Part of a small language model's weights.
Size: 14 layers, width 256, 2 heads of 128 (1 for keys and values), MLP 1024 GELU, vocabulary 2048, 10.6M parameters.
Each number is 128 + 32 x the weight over its row's rms, rounded and kept within 0 to 255. Layers, rows and columns count from 0. Numbers have three digits each. The size before them is the row's rms in percent of the matrix's.

# q: layer 5 attention query, 256x256, rms 0.0828, rows 109-127,236-255, columns 64-127
# k: layer 5 attention key, 128x256, rms 0.0869, rows 108-127, columns 64-127
# v: layer 5 attention value, 128x256, rms 0.085, rows 0-11, columns 64-127
# o: layer 5 attention output (transposed), 256x256, rms 0.149, rows 0-10,128-138, columns 64-127
q236 096:074116166205113139158095124083142097096094077128102148140140080135102172161121114127134171097159120203116107079079106118120107074098054100099137145104169087080168151099140102127215126119107148
k108 104:127094117119105139151134154195121123186088119071131199128141103110107165125151084111135099141176124104164085122143082118116161085147143103113083168101146116165153076122112137081112134086105125
q109 114:128102180108123133082138128134093186120160065138124151111172085165051136095198091170117174086142068159089089133128100143100061143118102142110177121079149089167085168083108139162066172134151131
q237 089:160124154100172127107135122135055159119111137184061109089183148108145131043145164161141151143137145054150149154148153139109161151126140118121096146165141175134100096157058155085161132135137150
k109 104:114167145143135123084112149113110130146123168109172146170108183123118116102166129117162108090110126123111100199159148076088149068070154097169088142119142114099170116192168111157080109132127123
q110 107:121119106172074150123128100143171058153124147125115125133130108129067121185143096098074138106145073117127186095118145076122130167134160104113087112105114123102091105115108058111083144174149138
q238 091:140154109123165114154184214119097148129142128116127113086124149175172115103127115178152082116165104107160109071096177179063087061130095147133120130175087175182110158152122119082127189220176148
k110 104:187086144091091116152144110051069153079150142124147150136111143103115123088082126124092151081138115176090086080127155101219184148119129158166122184186131126135131122132143110141112123138158115
q111 112:091114143104096131207153087133121131193147154154139176120141060095076135161106144099100088170167092093141162186144122120108148184136112207163140135177168147125148113169119148131171056142156098
q239 089:111100107145166105130132187132146161102124153124133163101149118157183120144091082102132110122163171169131119131124186120168137114109109102106174167124144126091109210120114172118096112113101144
k111 103:104141138149153150155122134147113147121168052177161189113107109070146156108114096099036091148137097081080152118117128196162114165149144111146145094121156186137129190131149138177106072148063147
q112 110:152138168153149156142081126143119116094076168086139135141102147114177169109107077054192115172108120121157102171124137135117149116140120171122085101190080162218155133182120138139140164157103119
q240 089:136103143180165153148135158131155188158128160168108110081139099116072132076084172140112120119090119103117188137108168160133165083098049153130149157158112133141133118151105139098201134100091120
k112 102:114107124112142138086166080124162181093100096161102093077131112138103094112146158108135140162115110112118153067083050167180156148099110124141165160116175104127110139162116086151137153105192117
q113 104:087110106151128112120100181087158092157118109135149090161104130167121176134121096103143107133120101146068119115115134116112103101135151129090158159114143116162087095168127106087139102143165100
q241 091:159066193064145125113056151114134143111113108188096209137137098175133167088097150118090118124095113060149145091145110157139179150102089154089153114116142084128178123144128081095144088035136111
k113 108:161119101053168123122127139101142163126140117122172148114177117081120123109161094145135128188118176116172190065151145132117106175129144123143134196185113130135161117148139161093121167204137080
q114 107:148144150094158140127112124108039126157126142105097114137167150160153102151049061123125103084152118103105154112097114168115118119127120092151143111127166095102154160090075154129081171098126117
q242 086:156121202051130163116179104071159089139111104121111095178144038185135153082158149088104122095118131145078140117123076133053177144115173144062136124105113098150063093123115109122147151133116099
k114 104:107126128155123132095097122107097172148085159124119117108105100182085120138127136151119092114155115142103104094133095123147067145086135122103162042118077155230123115119144119147123082172056145
q115 107:100084147130150058191112134120066086111106100178111142180113106157158131087161118119088089172150095079100146147110111141182169121129171167136135063090053124158091164105154049131099121093107136
q243 085:113136129106112104115195160101093169125092112113157113161050120126111104126093152091139125073131149155128138147114149163094141136136131144114115122102123099178185111092081133176174166131176193
k115 104:123177165145102167142101131085167105142159099106103100150152135125144155121156125148169105162163113108121128163047134137154098169140097126176050133079120136108132075098094124112166113143139187
q116 111:098156095121148148120110139140107163148093148086077153143138061125098111116142097106106137125164107083113087112099104081144170132106105146163099181136108155164173127109130128138142094104111174
q244 090:095155150141057100109172162140131171119107179112115098125128095055108155087133105079111127109137110100201092161096141146091117140122065016189106128089182120144112106151082151129118129120092084
k116 108:149134172090146144094083154139127167152132140096221141056137192127113110158087139094129129146129181096172075116157120130138117127115141078148118145088124090130133168150138168173134106158164173
q117 092:107153130114116116146174119130157157127155085084116138092078104121183095134084117115131096119166122165171101115138141128146188159121128106153127119118087116135109067084185048139113115095170144
q245 102:109115153082137136146123121128083160108108060127104079104108064153114126086093123078136146167155107124121130176128059090099099118058132139129088152096164162136169153164174103141134119143163174
k117 102:124180163130168136048098193125144156066120127118106086092129113081082148061136166175132143162130113116165120144151121158145103093124149097109135066119038074104124147069143142157132107182115081
q118 107:108132103119138108172103145140116154156153167091133146134211074141121103151068126088121074124127172083036076105165107118211128117114167175100104128105126137096124155121149097196119140151158177
q246 095:176086154119202089125184076130171093122185123154066097115110123140112146101118138204108124122140087103057161142131098067115102146127145115108071134132130123131144131071124140167146165149148146
k118 108:149089158104114137098184120085101119120175159153124168150137121086056100156132078142092188078135145118135139150169138126081134120110159110135087074142164155142090086146136129083107136145075104
q119 098:125175148125133125136113141150141167120133107169136153081101134168108113090173111056132120148154101161145119156129087129150156125157132165123098110113113105213135082151117149105111146151120151
q247 095:125115112145150121109113170146146099108135099110117148102193086157109140108154144138146144055122171119110115080162097110095132150127143106148092117125090157149116154118065094161072127177078102
k119 101:168127130039063126132154065087094174144133153112131097152152120155094152131151167121147104181135128116117172129111109117150132083085130122092157198109097168034104142097146151156087145200110131
q120 119:102123103109138174130088108142092096128168159047144134109125188084145158147115130105173114143121168139112150110092160127062114140185076137109085054078119112118130113153156084091107115094119113
q248 087:157113159129154130135215131119067100147224141132181148091135062134122155116107179156155146158141095131089110135099153138112154162170166177167100120152121153079190088141130100142122135122086150
k120 112:076142148118165101132151144145065162130199145096134085146168132137173094117102142105102108079138126153147109195143117108101177095101046158161125157155112123198120177135079110184147070132100122
q121 113:134182141097141167138127149060160165197152103093093103101137114092159159104107121133088142111143122093092142148072152144067117162086143115114104122141148105080142126153150048112195116213155151
q249 092:170159134071144165096113057127127105130121138093064119116137100151133141145163105132111177149158092102137061082148123207141117151135070156122120117068118106134122099110130106101147185168118160
k121 106:124088088093113111132142150167106078143040081105185145147103106202130104141127145128138098155130074129119117147159155137086109094116152131185107144109111148177157141114093157155101127182179131
q122 105:170145084144158108103138117144144126188066156142154162056089122113135130046134070106155133138119144104130101098116142133096109119158119126084149102124130139114080092152105101125127147127145184
q250 100:112130115168052096124148150121044093128117162130141116106065055128078166097150102096141104129140147110128132111154095117105123149125122051157208142116163123151164116087150164160074137126135141
k122 109:173093142148129191119133130185082088172126124109150128184139229121136130103082137118114187122156138103155133059128154174171149069084127179130121139084160102132202219113138137180134156188150147
q123 107:106101166185159168197128114079118187090118185152172152167125128115108061119134163098131143166125123164168179164082111131129120124085127152115153118108105135130092048131115169105156147111175146
q251 094:101078129186131093125138097145135078123162117167100118168133084120137138124129133152123181167148112123087120106115131088168131147099058081150115126091102109110099105133112107121112113164105177
k123 105:137103123163157144156168129145121126157156062125164118142110095110138159121096126136136172091128141097165140134148130142063068123152131136073124126160155092132094141133110117102129172115122134
q124 108:160134134167144123100154155111181102111055136128097120127138092101179106127145168134153137176162149126118118179109098107165156194119147175126142169079117096166153088127212164087093126115111128
q252 097:103098155056141125110140159127181091150211170180150078134146107110063132129100078122145096162086133198179101139120136119096118105118132163083112185136069089147134181142163125130143107158095157
k124 108:184113121092132126157092084106146138113119122187167143115115148125114117100112111124173074122134191156102183135137091190122094121107189122174140117111102115146160164099129144122111149099155102
q125 112:145175152130090089081072125110127124176142089085066131083113175128142106130161129123152136069078131166153177157141089140197124110117145083121051122117107091118128150091104137173121112159161072
q253 084:152168076104143135081112121169141109129155112092192111125132111159158189224085089169164100120128105149126071110164171084103150104182101184145099143114106139127124109093137088121048115155118085
k125 105:121139112172100068171184174103153120171133154139163127182131098117142121143129082101141124181123118166145063104098091167116174066188078086163171125132111140096106163122116135131154161163119098
q126 107:134146130156210125094162081067148115149113119212141113147171115079058090131157124146183106118076073097145198100185137131132125164155099116142115180095134083166135154125165093239151145086230152
q254 099:174071153127160086083155127095112088082180121155088160112156140127119181127136115141166055174115162138071146133123130110172131110165112052122139103140125119135123139154118133176106163087126128
k126 102:143156136125158110178167124102143079161122097146071135084105154187065175091164106178117146134194136142156141082112105145063161114163131054119120100163151118140128076096097088117105169142154106
q127 113:152072156115115183107153113132145149150119136138145073078133126157113145078087136096098090141106110125114118086085167097077132063155146141107156140090116064082089074125132117108133174151075110
q255 091:135100159093124146158139124033105177074132142141074153115168205123139131101093136082211146155131137185133162182074075166195097178197107191110088134195160135109077170165139106093088129149181128
k127 105:070137165139196160036111101078072156148189146085126185136141183107025106101138165149125101124053100138137114175147109191153170118137109137141148140195129153111150075122103122113137187056111108
v0 103:139169125184106192126093111111182168127117123144117118075121118128144135108119240096132135082148140115083132088177028085161141089192180096176173130083150085111115111129110122142127185114095110
o0 102:153112111113131117172136153138143119128125096136167158186128110153103137045094084187111116076054156129139051128165099115129090122184136083158138082138180111181161103154078126100172135084142117
o128 099:100165160159118109140151190137094159087083135130130121092113123087105049197213170165107134175163129135128135095133133105125108092077095115154146139141180137069123167116140114106083116163088111
v1 094:170173175148110087136114091116144170138149133140076102141138135097172124139111144111124171103139143135159169161132090093136080132129142092136127109095094092150108181091162151140134052113112085
o1 102:114136181151114166127154114147122128072161082175161057151128073096177085105150150114134100124153169134091171177086072229149122128118103094156136134109122141146118104089065128117131121134096092
o129 088:104127102177155083166125107117137148075141103057069168080130127154121133150144104125107048119124082131095145147165114055102109081143098191111101102085149124164102154098195083134138199109109163
v2 100:092148162128133085079106155103121098061108083151142120181084161129072123170097164147135110136172155154178133166157183152138098120101116094108070076087074111045181151154109170097120131096142135
o2 099:161137128157112139130132145149119078101110093142115145100154098175136170136170200108160106146170108143133118102154184103104118141118102113172096136096067054153168162104187120163131130103120156
o130 089:102079148152130154074183161113041097129090104133081093074151093116098097102106109118124211110096182136084177186116106138135156140168149056106110178134178180170099109173111095175185162133190143
v3 103:188141164143149100137134105103125137158180144128049121118135109109169159174123074060141094145120144123138119079108124099136122133121122170136139102163095107124121171136151130113102163163136199
o3 103:136149157121137165132118086131103146089112134153125205160087079123074187124137108180020113143060147161169165142074207165152108123113064173080140191167126099096137092083145191110098120142102064
o131 104:110065109178132137090126103136136157127131115127147069076136128123156109185123153137188185114136116110120137101203113105095115153168205088147148046130102164114152134167101078189218121110175117
v4 098:096145103143132157081127053139114100164147150083152104144110160202158101143079098100154111116162133097152113128090120121104160167140111159081143080075121121172109143134150171103103100102071142
o4 103:141110039139100170160158176114152178167109117112081163136083138061146148145092066120141107090146080125096180145107158114126110152146102139080135144113150112178102081080111097177128104177148081
o132 095:063157203119156069090103126138131074079124200142109078159170090127044131138150161094129089157104128173133147123130077137164145079196101174121110149161147127049106185132144145098097178144149165
v5 105:099132187105096085104086110067086112098111157121095123146101131105094175136081088127188073129184154137091109105151105129143149139091142156140167100155130159090173130093138060124148118101122096
o5 098:174126132140094111153134126117146106075105121112159134187148122072135114069091100100171151168106122145120180139164134106129195157168143164154086155055141136115131098165100122125152079106128144
o133 106:107190124129160151155150122157135146202146122125115132026157139147155080182121183116077136126133156101101114142120104133156112114108091121187168091096153159073160195079087114136066161178099159
v6 108:147137158103116071154125130144121115118138061105151063104117089118124179107128104131146066123152116138105155093204154162147152086139145119197142130175088154093117125135102118141106163063095151
o6 103:093142099122171192166171169148145106091130142099141143096142108165142143150129134048173147126102092169128164132140139113100110126167116112080100128192096134176210135142141177106082101153097115
o134 101:143114208109106118074111094133129147092064105132126161136092129127140142084149134128108116162153192064149084205135112153139202116143132094166129094117183081056080142145104061117114109105156175
v7 100:113088147118188131108141102168100066163091158151133151126098136110146132168135105128134125155147217126144115102132128120116153196135154109146168130163123079148109082140101133158063167158149128
o7 103:098156093119149103164177142176118104159130169099166107124096080163121119193151085114144187098179133041148150126105126154058161095123120183131097082153166121152172129173121135121126132155159157
o135 096:185118123180155147126156122078116121127137069140096078106161122106122168131125190108167125161102157166140105128110092137089083160076143095063146174106128123134051131120189119132099091136163196
v8 103:102144146165129089109094118188166116121100121116133136126084118114110138158173087078098137113109171105111168118150157122078200114147121150156166131163125121116087133196163178093092102121125086
o8 105:078114105175063140085131125186098182059167122180140132094105149147170169092152144106181173160116090084150221067161127124090129111157098166107138095069117118137126143074130127123108162148148134
o136 095:124147107089128126173059113097191143185101089125050150115138086102116121125138111122120084119156171166158100157122148146144098122081171088156184192115077096149195046130130144123215051079117104
v9 109:085077090081185075155086140148151067190107183145098106187188122146162126067115171115136143087192111163120179119119187138098136136191160159163109127120176165152135098120132169129108087140112107
o9 103:144058125113141120174177049150142142138085128118141157080159138059140102157125121151166109095206138148106121168107134122118187154193173157115113145158078150164136130132125149139144093135112113
o137 101:154178114123110079090121170141140108133142183115145142111080127124145177113188117107111164156109139112131073107118143124165083102081136121056125141101134069100144070133094106146082156127129157
v10 098:166145063148098132102057160106084193118176137140150072174138163141154167218075133108112087100099120113155118104097140150122139128076083132154133125128107112126114109111160110121174089163216104
o10 107:184158144104184134103100185157156175111109107159105139147099144117080144219093140145160146117164096147084132113149164152138131103148112104141069129099150231126162136131192184112160101087219134
o138 091:086143114080134125183175113069103095137123164147144081129100147105169109080105075098077101107066119117103159132118104122125145132096148172151135174127118095150107125153074151155068162172096164
v11 102:143129110205201093132136071119113042071099089162119132110161156113137089133141171128142165105129169127142090153137096145134093103136136144093139117139189091111173171133117127132099145158149117